From a checkpoint of a small transformer trained on Wikipedia.
Training: a variant of SOAP for these matrices, 148M tokens.
Each number is 128 + 32 x the weight over its row's rms, rounded and kept within 0 to 255. Layers, rows and columns count from 0. The size above them is the row's rms in percent of the matrix's.

# layer 3 MLP gate, 256x96, rms 0.145, rows 226-249, columns 0-95
size [109  81  91  82  98  91 108 104 115 102 107 105 105 111 106 100  94 106  99  91 112 108 115  99]
[[119 148 107 117 123 187 113  93 138 110 190 113 117 114  88  94 124 147  82  93  94 159 196  95 180 165 150 156  89 122 138 113  89 150 150  50 115 133 175 133 126 119  79 138 181 131  96 175  92 118 136  87 144  81 107 100 166 158  71 119 144 140 111 173 153  67 131  82  92 109 108 124 144 152  81 147 157 185 150 121 155 120  85 149  76 149 118 176  97 160 115 126 106  77 105 118]
 [109 132  84 186 178 173  79  75 140 122 101 124 105 167  92  88 108  69 160  78 134 119 103 165  85 126 131 100  83 130  68 127 160 108  55 148 118 120  82 166  96 124 131  47 152 131 160 108 140 175 136  99  97 120  90 100 136 160 166 132 120 100 148 209 125 170 160 152 153 166 142 162 141 152 123 139 151  87 147 115 145 135 164 146 136 186 139  72  99 124  92 148 123 134 122 129]
 [100 111 162 136 173 130 148 105 163  78 129 166 146 146  98  87 107 154 106 125 153 112 147 101 137 188  94 147 128 164 108 140 148 134 165 103 138 117 159 145 162 109  68 131 105 178 130 173 184  51 156 137 100 102 167  71 164 111  97 153  90  93 176 136  84 131 144 130 145 161 149 152 102  66 102 105  93 132  93 205 166 141  97 119 128  70 182 109 117 121  80 165 171 134 148  90]
 [128 110 154 149 130 131 112 104 173 163 173 117 150 139 103 183 167 106 166 141 181 165 108 120 203 116 125 168 112 156 146 103 175 107 109 119 126  71  95 174 154 116 120 156 139 132  91  68  94 127 132 172 135  97 151 176 125 115 153 154 185 103 142 149  55 151  88 151 155 117 164 143 120 146 122 194 235 118 117 114 127 191 158 130 125  98 109 140 123 125 110 133  69  83 138 131]
 [196 107 141 127 129 152  86  83 131 133 126  93 125  90 191 157  76 125  98 176 157 161 110 130 154  40 117  93 162 163  73 173 151  56  95 179 175 103  76 126  92 107 121 111 153  96 131 130 113 130  95  98 175  88  88 134 179 111 144 177 136 111  82 152 127 125 120  91 127 119 181 148 139 106 120 116  74  61 157 160 123 126 100 128 146 147 176 145 108 103 102 127 130 141 129 140]
 [105 138 118 182 123  84 171 134  48  86  94 112 107 131 185 139 102 164 153 140 177 170 104 139 115 148 163  97 176 159 147 152  55 127 120 131 146 109 184 105 117 152 132 129 140 119 146  95  95 141 151 179 110 142 184 144 117 161 145 193 145 135 122 140 103 167  97  88  89 135 136 160 153 109 222 114  77 127 118 170 102 133 130 118 173  82 150 120 167 118 150 136  92  60 151 142]
 [ 73 129 143 152 152 151 109  92 139 170 116 101 131 104 102  99 129  84 129 110 203 113 106  93 131 133  85 136 123 129 100 128 173 107 189 135  77 110 126 106 130 172 120 102 110 162 107 119 106 175 137  96 104 142  87  77 159 124 131  81  83 167 128 135  53 190 128 121 184 137 163  90 157 185 107 150 177  90  68  74 154  76 142 157  93 175 155 159 145  85 149 147 146 149 108 124]
 [149 122 109  93 129  89 152  76 172 155  76 157 111  67  95  96 170 134 127 118 161 150 141 159 135  96 109  78 102 157 139  99 112 136 131 149  72 117 153 130 112 170  61 160 143 132 154 150 174 174 167  93  91  70 153 151 117 134 149 134 133 118 145  84 181 145 141  97  88 106 168 106 130 121  89 120 117 170 165 147 166 113 162 144  96 118 190 159 128  73 162 188  83  73  74 119]
 [ 92 139 133 168 132 111 134  62 153 145 130 146 120 121 152 137 113 178 174 142 151 174  69 131 148  75 141 136 112 135 211 131 108 114 141 140 130 144 137 148 199 146  78 145  58 114 180 129 152 106 142 112 143 187 123 191 139  76 136 139 145 180 153 109  80 131 163 157 106 103 101 110 147 141  93 142 136 127 116 180 123  78 156  92  98  64  77 179 154 110 109 115  63 104 147 125]
 [169  67 156 131 131 172  79 112 120 164 113 124  80  95 145 174 144 173 138 107 128  65  80 129 119 141 148  87  71 189 115 172 142 144 123  99 129  48  76 173 145  99  98 118 199  91  86 102 100 135 124  65 158 135 113 146 124 117 121 127  94  70 116 139 174  75 147 129 137  92 135 187 106 107 126 148 156  93  81 132  88 133 153  98 128 163  98 116 173 124 111 129 121  94 112 117]
 [148 114 163 184 132 171  63 155 168  94  80 137 125 173 112 137 105 122 135  67 155 106  97 152 136 131 170 103  81 133 164 193 159 116 117 148 130 132  95 159  75 150 152  98 114 133 185 134 133  96 152 164 120 165 104 150 174 119  53  85 162  99 130 140  91  87 164 177 157 139 133 105 199  98 151 122  94 126 128 158 131  89 168 142 171 107 131 165 111 152 136 147 124 141  48 103]
 [ 76 153 101 175 133 158  81 161 143 104 129  81 180  99 115 126 117 107 172  53 147 140 121 128 180  91 156  91  70  90 172 168 133 140 152 130 125 149  92 111 138 130 104 125 133 101  84 125 136 115 170 107 209  65 142 161 168  90 102 156 145 135 175 143 138  85 101 146 114 150 135 140 118  69 132 134 132  59 139 159  92 120  90 170  91 189 154 130 175 126  89 153  92 121 152 109]
 [120 181 114 127  57 117 134  94  93  90 126 111 130 152 129  68 132 136 122 135 195 153  39 161 180 102 150 149  78 133 115 141 121 144 148 149 144 152 166 105 129 129 106 158 138  73 145 108 170 134 127 169  82 115  79 150 114 156  76 141 145 146  78 156 101 122 159 182 195 151 139 141 124 181 121 141 157 148 108 113 159  92 172 107  87  87  78 125  97 126  98 129  82 118  92  65]
 [157 147 122  94 134 167  87  85 155  80 158  85 121  84 126 135  74 131 152 167 117  80 179 130  63 146 105 142  69 119 150 153 104 101 210 110 116 118 179 167 161 127 135 173 111 143  83 154 125 118 132  77 122 174 154 117 160 100 109 147 161 101  79 178 141  92 106  78 166 100 126 109  82 136  87 117 153 113  91 101 166  91 142 139  97 107 105 132 151 119 154 157 120 147  67  69]
 [ 98  41 122 149 132  98 158  68 108  80  63 109  81 101 150 119  95 139 129 189 106 180 161 111  95 133  90  63 163 149 117 156 108 109 150 126 148 117  96  82 158 128 145  87 111 100 155 145 113 115 125 114 145 108 122 130 134 154 151  83  92 112 122 149 113 116 113 170 147  95 103  91 144 156 110 116 114 196 137 142 130 113 158 160 170 139 124 232 128 107 167  67 102 103  79 160]
 [128 126 153  99 165 146  60 138 152 158 101 126 115 154 153 189  95 163 113 165 104  96  82  96  53 141 109 118  99 155 108  79  83 148 139 154  80 212  94 106 138  90 119  62 118 129 166  98  48 112 152 107 138 155 157 111 137 146 127 122  83 138 165 133 158  91 176 111 174  90 154 169 144 131  77 125 123 135 154  88 134 157 112 106 126  96 143  99 104  79 168  97 139 112 150  88]
 [ 97 150 173  63 153 142 130 182 144 159 163 177 184 139 126 137 198 114  91  80 146  98  89 111 155 115 140 113 122 145 120 110 142 156 149 144 147  87 152 126 150  99 129 175 165 110  95  93 174 135 166  78 110  92  82 161 145  95 136  73  74 105 104 147 101  95 105 175  86 131 121  87 155 117  87 121 176 138 168  83 142 129 127 172 120 179  64  81 124 128 104  91 152  77 117 144]
 [107 104  61 192 135 109 126 119 121 186 101 127  90 120 146 130 108 105  81 156 115 116 136  81 215 115  78 106 101 149  84 185 142 125 164 148 119 133 101 195 132  94 164 137 110 101 158 179 119 150 150 151 114  92 139 116 129 133 145 158 148 115 105 132 161 186 177 123 184 122 167 193 120 125 161 169 115 106 129 111 142  65 115 175 145 104  74 174 183 111 103  90 110 143 105 127]
 [150 139  34 115 137 165 110 148 128 128 159 118 120 179  87 116 128 154 105 111 151  79 135 138  54  92 107  96 126  87 156 184 137 154 152 167 136 131 154 138  61 176 161 117 138 177 126  69 145 160 111  66 143 148 136  91 128 152 186 133 102  59 131 114 142 119 162 137 145  91  86 142 142 125 145 114 103 100 118 160 156 131 130 123 172 108 111 139 194  86 167 111 115 123 205  88]
 [178 106 145 144 126 155 127 147 172 121 123 108  63 107 128 148  96 116 174 117 117 117 116 139 120  89  82  71 141 148 164 100  72  67 146 123 165 133 116 109 166 133  88 108 101 133 128 110 116 100 138 180  92  89 199 176 163 109 151 157  99 118 170 130 139  94 168 161 138 173 181 100 147  79 150 143 108 183 131 145  41 161 118 192  90 114 118 116 203 107 116 142 157 119 144 148]
 [122 146 165 156 115 100  84 130 152 139 122 154 180 198 123 174 136 229 135 108  90 122 148 160 148  96 104 126 158 139 101 112 158 125 129 127 126 144 122 124 169 109 173  83 129 129 149 148 122 182 112 113 146 103  92  92 144 127  75 151 185 160 136 108 158 118 200 111 170 133 158 123 180  91 126 152 154 128  67 159 193 106  96 172  56  87 155 138 135 120 194 117 104 105 142 116]
 [ 74 153  72 159  63 122 181 153 146 153 148 110  84 146 119 146  90 140 110 100 186 196 153 153 111 108  72 136 154 123 119 112  95 140 142 110 135 133 134  89 113  86 167 113 139 139 130 105 224 168 132  94 124 115 129 176 121 129 113 113 176  78 137 115 126 119 140  65 132 133 120 115 173 174  85  79  71 175  89 123 141 105 180  91 125 147 163 101 149 160 128 111 132 179 112 175]
 [139 138 183  77 129 163  80  96 152 110 169 157 151 147 144 142 106 158 157  93 122 128 121 106 125 107 150 154 134 128 176 138 161  92 149 167 119  82 165 117 165 109 116  81 173  87 146 117 113 107 121 124 215  91 112 136 208  65 151 129 109 103 136 148 122  96 184 142 136 169 125  54 168 106  92 156 132 226 145 135 116 147 167 150 179 140 113 163 130 127 115 129 128  96 139  80]
 [ 85 122 114 127 165 145 135 132 129 142 148 160 116 122  94 142 131 178 127 172  75 189 147 113 157 139 106 137 110 120 147 126 118 173 167 108 155  96 125 135 137 161 102 103 102 156  84  64 131 125  76 103 129 159 147  89 149 175 149 193  77  87  98 144 119 152 191 139 134  42 172 111 145  93 126 144 128 155  99 190 152 116  91 123 127 126 212 173 124  76 143 205 145 123 112 104]]
# layer 3 MLP up, 256x96, rms 0.145, rows 226-249, columns 0-95
size [100  81  90  84  93  96 101 109 109  99 103  98 108 123 104  95 100 107 103 101 117  99 111  97]
[[107 122 107  96 127 120 126 174 139 117 129 132  70 150 130 192 200  84 134 119 142 107  99 137  76 140 179 148 159 154 120 145  53 129 114 145 154 103  94 174 157 117 123 117  88 180 198 156  97 119 130 158 122 251 108 145  81 119 127  96 126 146 159 105  86 103 135 161 135 136 143 100  77 173  93 132 176  87 121 136 141 119 117 155  92 102 148 124 133 174 118 125 143 153  87 169]
 [179 103 128 193 123 176  63 141 106  78 114 141 127 129 150  69 200  64 102  92 202 110  45 154 157 148 122 109  89  75 104 107 168 135 147 121  82 114  86  99  49  82 148 117 165 146 135 140 116 176 117 128 129 114  96 164 149 136 152  83 131 139 130 140  85 161 112 153 132 108 154 130 132  63 131 141  85  89  99 116 122 136 132 126 128 161 130 158 140 152 126 144 137 140 137  82]
 [181 146 168 128 143 157 131 153 189 155 135 220  74 157 139 185 171 178 171 162 135 104 122  93 119  99 153 112 184  99 133  83  71 126 192 102 120  80 134 104  76 186 125 119 141 145 157  59 171 194 125 117 108 135 132  79 101 103 107 103 115 116 151 114 139 148 146 103 170 131 160 157 131 160  98 149 133  92 126 162 128 146 157 136 125 119 185 131 166 111 113 116 130  85 123 131]
 [153 123 157 172 138 144  92 166  85 112  84 118 121 129 165 135 104 177 135  82 125 111 108  92  37 134 141  98 104 129 178 148 112  68 130 170 164 216 184 147 153  92 167 114  91 129 175 175  91 147 100 120 186 167 104 115 145 131 143 133 177 104  92 135 113 130 115 142 133 162 119 104 170 112 167  77 139 117  86 113 192 118 145 143 146 125 149 116 158 153 117 132 201 156 122  93]
 [135 114 136 136 122 100  94 144 142 168 103  96 136  77 140 125  98 121  93 116  94 163 124 139 158 153 106 108  89 171 153 101  67 115 128 141 171 180  92 148  88  60 125  87 118 162 156  51 148 117 173 104 102 193 160 113 106 170 126 159 118 136 149 133 133  62  93  97 113 134 120 101 137 126  65  93 190 134 174 133 159 189 170  87  95 149 128 128 175 102 145 112 196  93 140 126]
 [128 130 163  56 178 143 140 115 175 167 139  88  81 139 172 149  61 173 126  69 166 107 141 195 174 103 100  75 127 170  40 127 137 110  58 122 139 143 105 112 107 155 152 143 114 162 147  77 168 145 142  93 136 121 114 155 169 146 150 115 136 111  89 172  53  98 116 144 119 135 106  90 106 101 132 111 125  74 120 117 140 110 148 152 107  81 116 125  95 146 116  78 145 117 137 115]
 [136  61 128 109 142  92 130 119 144 116 104 158 149 140 206  94 117 159 105 144 132  85  94 113 195 124 110  63 128 132  84  99 141 138  90 114 123 114 160 216  64  78 130 140  96 142 115 123 133 125 104 129 114 166 134 178 116 147 181 156 134  45 116 156 182  93  94 120  98 106 106 161 156 149 131  71 105 148 180 113 130 120 148 166 170  87 112 161 140 125  83 109 111  96 152 167]
 [112 111 101  86 142 128 140 127 106 164 116  95  85 139 137 163 128  89  74  91 151 168 102 126 114 122 137 115 141  62 121 161  80 120 142 150  99 102 189 183  92 171 144 136 133 146  91 123 166 187 170  93 109 142 102 144 125 122 141 156 170  77 139 125 153 119 152  73 133 135 211 113 118 106 127 140 137 193 122 103 177 122 138 189 127  42 111  93 188 130 139 139  86  80 172 146]
 [126 105 107 126 145 144 129 133 136 117 136 133 130 149  93 148 143 143 148  87 145 108  95 150 149 149 174  93 101  64 193 120  96 149 119 159 114 162 147  50 191 152  96 159  59 102 180 124 125 102 127 136 133 133 101 156  91 124 101 139 190 158  74 135 104 161 200 141 171 113 149 142 112  95  94  91  59 165  89 146 127 129 197 108 129 107  50 124 126 110  87 142  92  95 138 100]
 [155 156 111 107  77  62 131 144 145 123 147 142  65 117 169 125 114 140 174 121  87 105 189  95  81 126 123 141 146 121 133 164 111 155 188 125 129 146  72 148 116 145 142  68 135 131 122 113  75 154 145 175  91 191 106 144 125 163 161 127  84 101  89 104 123 103  62 107 122 184  81 131 106 139 152  87 172  95 143 153 115 159 166 137 118 137 150 159 155 130 201 182 115 137  97  65]
 [148 159 163 132 132 121 140 143 136 185 209  79 114 123 169 138 157 157 155 122 113 135 112 117 107 177 129 115  99 131  81 116 158 119 156 116  84 167  54 138 110 137  91 138 144 114 115  80 176 142 142  91 137 129  99  70 131 137 103 129 126 132 152  73 148  85 115 207 125 117  97  92  98  69 124 150  85  67 153 142 143 169 125 155 129 174  38 101 113 140  93 112  69 100 112  98]
 [114  77 121 148 114 129  90 176 124 141 156  85 159 151  86 102 180  90 100  31 106 190 155 165 161 137 182  91 100 118 165 181 144 126 162 110 134 112 107 158 126 123  68 159 127 135 125 133  81 123 119 127  94 126 103 183 168  87  86  83 148  99  84 179 105 104  99 115 101 127 165 121 143 152 114 144 171 163 128 155 117  88 143  84  82 124 207 134 134 135  89 149 148 121 103 119]
 [110 107 129  96 139 113 189 130  89 155  64 107 107  87 190 161  94 141 123 121 109 192 126  56 158 206 128 140 157 106  80 110  89  73 102 126 197 135 146 183 164  99 122  83 124  81 149 130 189 122 124  97  90 143 129 131 152 160 125 159 118  66 143 139 148 115 131 108 119 117 141 166 170 127 148 137  73 100 149 161  99 113 148 169  97 150 139  88 150 104 133 121 122 159 160 185]
 [139 127  62 113 152 132 117 192 147  57 154 127 206 139 120 146 161 161 156 117 138  95 120 139 146 147 115 132 167 155 154 106 161  97 194 153 188 115 115  91 134 148 145  98 177 146 129  91 173 141 145  87 143  71 165 140  83 148  99 109 152 147  95  29 142  57 150 156 167 141 118 104 133  98  91 153 137 169 155 139 139 110 122  92 152  93 137 109 139 190 125 118 129 144 107 169]
 [152 117 159 144 152 158  87 188 131 115 160 139 104  75 102  82 169 151 143 109 100  65 126 153 227 106  95 115 173 145  99 126 117 139  60 129 149 114 124 104  89 130 132 157 110 129  97 143  87  91  99 155  87 102 112 118 133 127  85 208 102 165 149 167 123  97 107 145 118 189 118 162 143 105 107 111 123 188  76  98 104 170 133  77  78 102 131 185 101 137 119 142 111 149 147 152]
 [156 131 135 169 121 150 151 141  75 124 120 126 109  99  88 117 121 155 149 159 137 108 171 148 160 161 120 155 193 103 103 122 115  75  84  92 155 190  48  73 105 120  64 159  97 125  48 122  91 123 117 140 105 141 135  90 132 140 149  95 141 154 181 117 119 169 144 159 109 135 147  69 136 167 161 142 154 185 145 163  62 152 106 163  59 153 170 118 139 128 115 138  95  97 104 126]
 [113 167 156  84 163 150 172 181 127 123 145 104 121 147 131 107 150  98 107 107  81 188 130 134 138 101  63 116 140 200 147  74 146 110 187 111 139 105 141 135 139  99  90 152 171 176 127 126 138 107 148 128  55 154 136 140 116 111 127  58  93 103 159 109 112  79 137 192 175 123 133 150 113 124  89 115 142 115 165  79 122 194 142 166  67 131  81 107 130 134 136  70  86 134 172 107]
 [116 132 118 184 150 177 105 117 132 145 133 148  98 116  95  84 110 104 126 214 112 186 155 143 143 143 122 114 111 138 129 100  83  77 112 126 172 118 200 125 102  96 121 157 143 104  84 177 131 184 141 124 152  76 111 117 149  66 150  87 102 145 133 114 153 114  95 137 134  91 160  67 126 156 187 149 148 153  88  95 199 157 183 112  75 145 119 117 123 146 100  80 154  79  85 120]
 [125 135 119 103  95 149  68 134 152  77 120 147 140 172  72 146 129  72 138  90 128  90 160 147  70 127  91 131 154 166 126 110 136 146 130 119 124 105  85 157 145 196 168 102 149 145 150  85 152 171 119 183 176 173 130 158  59  95 196 154 160 152 156 128 151 100 111 182 138 188  89 145  98 121 104 123 206  87 125 124 120 101 146 113 103 107 104 137 122 131  85  84  78 138 159 148]
 [128 112 167 111 130 165 136 141 171  94 122 115  84 133 112 155 164 192  82 167 120 187 151 136  76 152 197 124 156 123 118 111 142 112 113 129  96 149 124 117  98  93  84 120 180 170 159 139  94 186 111  62  85 143 127 120 125  49  99 192 155 130 147 145 126  97 169 125 127 181  98 126 117 133 190 133  88 167 170 119 139 139 112 142 181 195 155 113 175 107  89 100 102 109 120 132]
 [205 150 145  98 126 154 182  58 141  84 133 138 123 154 123 140 198  99 123 113 108 139 132 138 135 127 111 160 142 107 134 120 124 107  62 165 114 126 160  92 103 126  25 105 151 147 132 142 109 128 153 105 168 175 115 190 148 130  89 115 173  48  91 176 101 136 143 135 122 140 155 143 135 121 178  85  89 144 125 172 108  99 168 113 125 138 134 109 155 157 182 138  74 105 109 184]
 [124 150 159  87 133 133 103 148 143 153 140 177 137 118 124 127 150 125  94 114 143 157 129 171 114 143 147 190 124 167 126 118 158 171 119  78 180 173 142 123 150 200  97  96 156 120 148 127  63  60 132  95 144 150 155 100  99 163 162 172 127  97 120 153  72 108 171 109 107 147 161  97 143 162 104 158 107 168 119 145 199 142 114 137  94  87 158 167 100 165  83  42 164  93  97  91]
 [112 145 163 124 104 160 124 102  87 139 123 135 153 187 121 145 100  88 140 107 114  97 162  84 121 110 142 106 128 188 154 135 135 133 157 124 133  14 135 148 167 135 101 155 156  84 161  89 128 155 152 117 135 121 126 129 165  94 161 110  87 118 132 168 117  92 165 116 202 140 127 127 159  97 148  73 179 164 166 150 106 183  90 132 164 153 132 135 140  89 156 217 110 186 151  76]
 [127 129 150 118 152 124 147 171 152 147 102 153 109 187  99 168 125 129  91  91  74 115 121  92  99 180 127 137 168 133  98 143 105 186  84 168  84  86 179 137 127 131 197 125  77 167 132 116  83 137 113 134  82 117 118 124 156 124  60 107 108  51  99 120 131 192 145 130 138 146 145 179 106  91 142 185  83  89 132 176 109 101 124  86 132 108 102  92  63 126 103 149 119 109 177 127]]
# layer 3 MLP down (transposed), 256x96, rms 0.14, rows 226-249, columns 0-95
size [105  89  94  90  96  82 113  88 112 105 103  99 107 123 102 101  68 108 106  95 111 105 117  99]
[[169  61 133 174 114 148 150 165 117 126  83 164 118 132 140 184 128 154 150 159 133 134 148 110 127  97 109 122 160  82 105 108 118 153 148 181 117 123 154 197 118 165 165 130 181  89 159 153 103 176 109 127  93  91  39 162  75  94 146  76 126 109 160 141  72 140 126  45 109 118 119  87 130  69 151 135 177  68 128 111 104 127 162 102 153 107 143  97 117 142 118 129 170 154 139 112]
 [157 150 177 133  99 102 132 134 112 119  81 170 112 132 136 146 161 109 139 154  90 211 141 119 163 182 145  68 125 132 141 131 102 122 170  63 131 168 135  81 143  96 129 194 115  71 131 126 120 142 151 138 156  94 118 152 105 108  65 166 103 184  85  91 119 161 150 139  86 137  72 157 115 116 100 109  56 115  68 124 145 127  92 117  94 114  94 156 156 180 149 119 184 113  84 118]
 [147 144  99 165  79 145 146 104 110 112 151   0 127  86  96 114 150 128 118 154 128 156 136 150 114 145 193  86  89 106 127 146 144 154  67  69  87 158 148 121 130 106 142 135 108  90 112 109 102 163 135  78 191 147 122 167 122 181 164  89 110 132  56 135 125 141 108 111 129  94 129 134 127 116 123 146 102 149  93  88 155  95 118 116  65 169 119  89  99 132 130 125 106 139 134 135]
 [174 192 133 173 143 105 140 132 120 131 152 152 174 145 115 185 122  93  87 135 112 158 140 102 166 111 137 121 148 133 158 137 169  61 172  91 133  51  70  99 114 145  94 143 144 120 110 162 105  81  95 173  97 119 127 139 143 113  82 107 140 201 131  96  34  97  93 132 135 175  89 151  75 132 164 179 142 131 113 117 132 170 144 115 163 109 131 109  88 106 134 128  73 132 120 176]
 [125 165  75 137 116 111 136  92  78 141 175 167 108  96 123 119 208 125 122 153  71  72 145 160 152 134 115 131 131 148 127 144 151  97 173 160 112  82 171 112 107 148 205 126 101 131  85 164 110 148 115 165 120 148  76 115 170 167 149  89 151 115 128 168 112 165  89 101  83 124 145 132 158 124 180 112 167  76 177 129 141 154 134  78 126 136 139 106  69 176 174 160 159 173  78 134]
 [107 132 153 165 113  79 150 124 114  81 104 134 137 122 137 133 111 134 172 145 142 157 106  57 200 153  57 127 166 110 200  92 111 110 155 174 149  41 194 142 201 140 104 149 105  95 116 106 132 172  54 152 119 181 128 134 143 151 162 150 108 141 149 134 115 135 160 158 102 123 130 117 156 118 173 117 149 176 121 147 122  85 145  94 119  85  86 116 167 151  88 105  92 115 142 129]
 [132 144 103 134 156 128 147 159 167 139 197 153  96 107 158  90 140  72 135 107 121 134 149 115 174  83 122 174 177 127 128 114 117 135 129  92 123 121 100 160 126 131 109  70 158 174 102  97 165  94 156 151 145 134  96 114 129 149 142  75 152 129 107 117 142 133  52 141 154 115 118 165 195  84 156 174 125 223  95 119 119 158  55 116 179 175 158 125 157 181 112 136 149 167  80 160]
 [132 157 133  74 124 171  76  79 106 110 147 131 165 123 109 141 148 119 142  91  97 150 108 155 150 161  87 104 140 131 115 103 145 161  21 154 177 150 150 108 166 130 151 113 119 103  79 196 131 150 126 144 128 157 107 154 136 103  63 146 154 167 151 103 120 128 111 152 148 133 221  56 154 138 101 111  88  89 113 126 130 186  86 132 124  93  84  82 167  92 111 131 115 116 106 169]
 [123 148 107  94 157 129 124 156 106  85 139 186  79 121 131 178 155  63  74 163 163 169 136 134 109 110 152 155  99  93  83 166 132 142 174 118 113 144 155 118  80 130 205 155 119 117 137 132 120 165 123 116 124 111  82 148  83 166  31 140 140 130  88 136 153 124 111 154 125 128 100  99 135 137 156 110 148 122 135 103 198 151  57  87 188 166 164  95 148 143  66 159 106 124 123  97]
 [169 148 149 109  75  96 117 221 143 127 102 154 114 157 137 111 117 135 151 132  79 142  59  62  80 110 159 110  88 126 130 144 169 184 155 150 178 128 142 175  96 151 171 158 176 155 150 124  73 143  77 136 135 156  98 123 150  87  99 155 153  96 115 174 112 140 120 175  95 108 107 166 131 115 162 138 160 121  92  64  84 127 179  96 149 116 150 107  97 178 167 163 120 141 110 123]
 [ 44 183 131 193 170 124  80 139  79 132 108 108 116  73 165 147 138 181 166 205 108  73 129 144 140  49 153 143 132 138 102 147 101 140 114 115 130 139 178 122  87 149 137 130 100 178 123 133  81 114 117 137 106 164 143 167 173 174 125  84 169 115 166 106 124  96 155 125 142 145  99  83  89 116 101 188 157  95 138 153 126 117 109 112 111 100 136  87 143 140 151 105 181 133 109 172]
 [ 75 121 124 185 134 160 157 142 132 105 140 116 133 129 173 154 128 174 103 136 167  96 138 138 120  39 138 110  97 116  69 112 142 126 101  97 137 146 145 136  91 130 130  76  88  99  92 144  97 114 103  86  95 134 131 144 134 157 195 190  91 153 159 126 109 120 120 154 139 174 156  40 118 153 157 143  78 117 175 154 121  95  65 111 173 169 104 146 118 104 128 138  50  74 144 152]
 [139  77 154 137 131 144 132 127 167 158 136  98 130 129 118 130 129 163 115 105  99 167 136 161 135 103 139 131 128 124 169 128 173 151 185 137 131 128 126 210  72 111 127 145 183 120 137 144  89  65 161 145 141 132 208 147 125  77  97 163 162 159 192  78 127 153 129 207  98 114 141  80  92 102 113 148 132  81  96 116 140 150 157 174 130 130 130  80 149 152  74  90 137 212 162 133]
 [109 131 156 102  97  82 106 204 119 117  58 178 181 127 130 179 115 131 127  99 120 105 136 192 127 128 149 114 152  87 181 146 167 123 185 154  88 132 134 110 108 113 186 119 142  57 101 124 178 187 151 127 182  84 135 154 162 123  65 126  94 157 112 178 189 151 146  93 123 129  97 144  93 119 115  98 132  82  96 126 112 108 128  91 124 165 159 111 119 143 115 146 102 180  93 121]
 [ 90 197  70 107  97  99 107 177 216 139  79 175 220 104  93 123 170 104 160 116 131 122 150 149 141 109 157  84 115  99 124 138 115 114 135 167 150 155 108 151  89 153  91  91 124  94 146 142 141 138 114 192 160 131  75 111 128 122 158 107 157 151 100  87 176  87 116 109 100 102 155 146 147  96 133 104 124 110 173  51 134 153 114 180 132 114 168 143 103 150 106 145 128 107 116 173]
 [125 152 127 134 138 167 158 138  91 156 198 123  96 126 192 120 148 132 134  94 143 177 111 133 146 184 145 113 145 142 170  96  66 137  45 154 105 135 159 150 117 155 122 158 164 152 101 141 144 188 109 141  91 122 135 105 126 154  93 168 108 111 148 100 148 139 121  77 166  81 126  82  83 139 111 116 147 161  67  83 109 157 175 163 161 151 191  38 129 159 124  93  98 117 148 148]
 [115  72  89 131 114 158  93 115 112 140 102 157  86 110 170 126 115 163  97 124 142 105 137 179 106 151 168 159  63  92 136 161 191 152  98 117 130 146 136 196 102  91 105  72 133 139 180  90 166 145 136 171 215  95 135  83 143 188 131 140  72 177  94 109 123  99 108 105 152 136  95 141 142 106 155  98 124 122 105 144 136 107 135  95 162 151 187 161  61 148 132 136 160 102 107  94]
 [120 115 148 120 145 205  73 129 166 107  92 158 102 105 106 128  71 156 160  75 155 193  87  87 215 145  62  99 175 131 107 130  84 107  68 127 111 146 125 135 143 111 117 203 140  81 154 121  71 183 148 139 154 129  93 123 126 171 164 147 119 105 132 139 169 150 140 136 146 134  97 111  97 142 122 108 115 174 139 106 144 163 152 142 147  87  93 118 136 185 144 141 162  85 130 153]
 [185 133 147 175 149 166  91 130 135 131 147 119 120 116 114  75  98 151 181 119 161 135 170 120  68 121 126 143 123 161  86 143 161 175 130 137 162 110  66 136 152 153 137 150 146 135 157 152 105 132  44 187 150 149 103  66 187  94 159 115 133 129 125 128 115 127 155 112 138 108  57 118  72 143 144  99 133 141 161  65 101  93 118 111 133  77  99  64 166  96 108  50 117 109 129 151]
 [151 179 107 131 150 165 138 118 108 134 162 132 126 130 162 147 125 152 142  75 128 124 121 116 143 172 167 149 135 121 171 182 175  48 134 118  46 117 118 125 132 140 132  65 126 159 139 127 152  83 150 101 170  52 154 136 185 153 130 146 152 149 114  67 161 107  99 154 185 124 102 176 126 127 123 151  89 129 153  75 151 132 139 207 118  83 187 118  97 135 114 109  73  96  98 155]
 [118 131 151 158 140 130 158 125 120 164 116 181 165  60 107 100  99 158  71  92 100 168  57 117 110 118 104  96 137 103  59 129  76 107 106 151 129 125 126 122  96 117 133 167 133 144 144 101 117  89  99 117 122 194  96 167  56  97 180 158 164 163 131 161 134 171 185 162  67 108 115  80  91  73 131  75 168 155 100 131 103 130 149 141 130 176 157 140 124 114 155 112 169 113 108 151]
 [131  52 155 140 117  85 193 106 156 118 146 130 107 119 170 123  87 155 129 126 127 134  94 113 162 151 130 132 114 215 134 120  86  90 108 115 123  59 115 158 143 111 164 157 137 167 131 116  91  81 181 124 161 137 105 133 134  79 154 126 143  92 134 128  96  48 137 119 130  85 127 176 111 127  82 127  27 104 137 119  97  72 158 137 184 142 114 147 141 131 174 146  78 168 136 111]
 [167 163 138 134 102 163 106 158 148 117 171  94 185 152 159 204 113 113 143 127 152  86 119 125 140 154  80 103  74 127  71  98 154 153 110 109 139 148  62 102 137 121  55 169  91 121  91 169  79 124 152 174  79 131 143 131  89 125 164 133 111 135 144 131 169 119 143  71 142 178 169 150  59 128 129 106  93  56 127 159 136 162  96 118  82 144 113 137 187 102 106 102 124 128 156 128]
 [158 112 152 154 134 123 103 157 123 164 148 128 132  92 154 156 149 168 149 101 153 102  89 107 133 121  97 143 144 128 129 118 201 106 102 169 151 168 164 152  99 154 104 152 124 126  86 196 127  65 110 192 138 105  51 143  93 125 164  84 191 138 109 151  96 101  87 141 130 159 140  95  67 163 157 100 155  84 147 164  97 130 173  82 118 147 160  94 114 208 117 110 128 171 111 180]]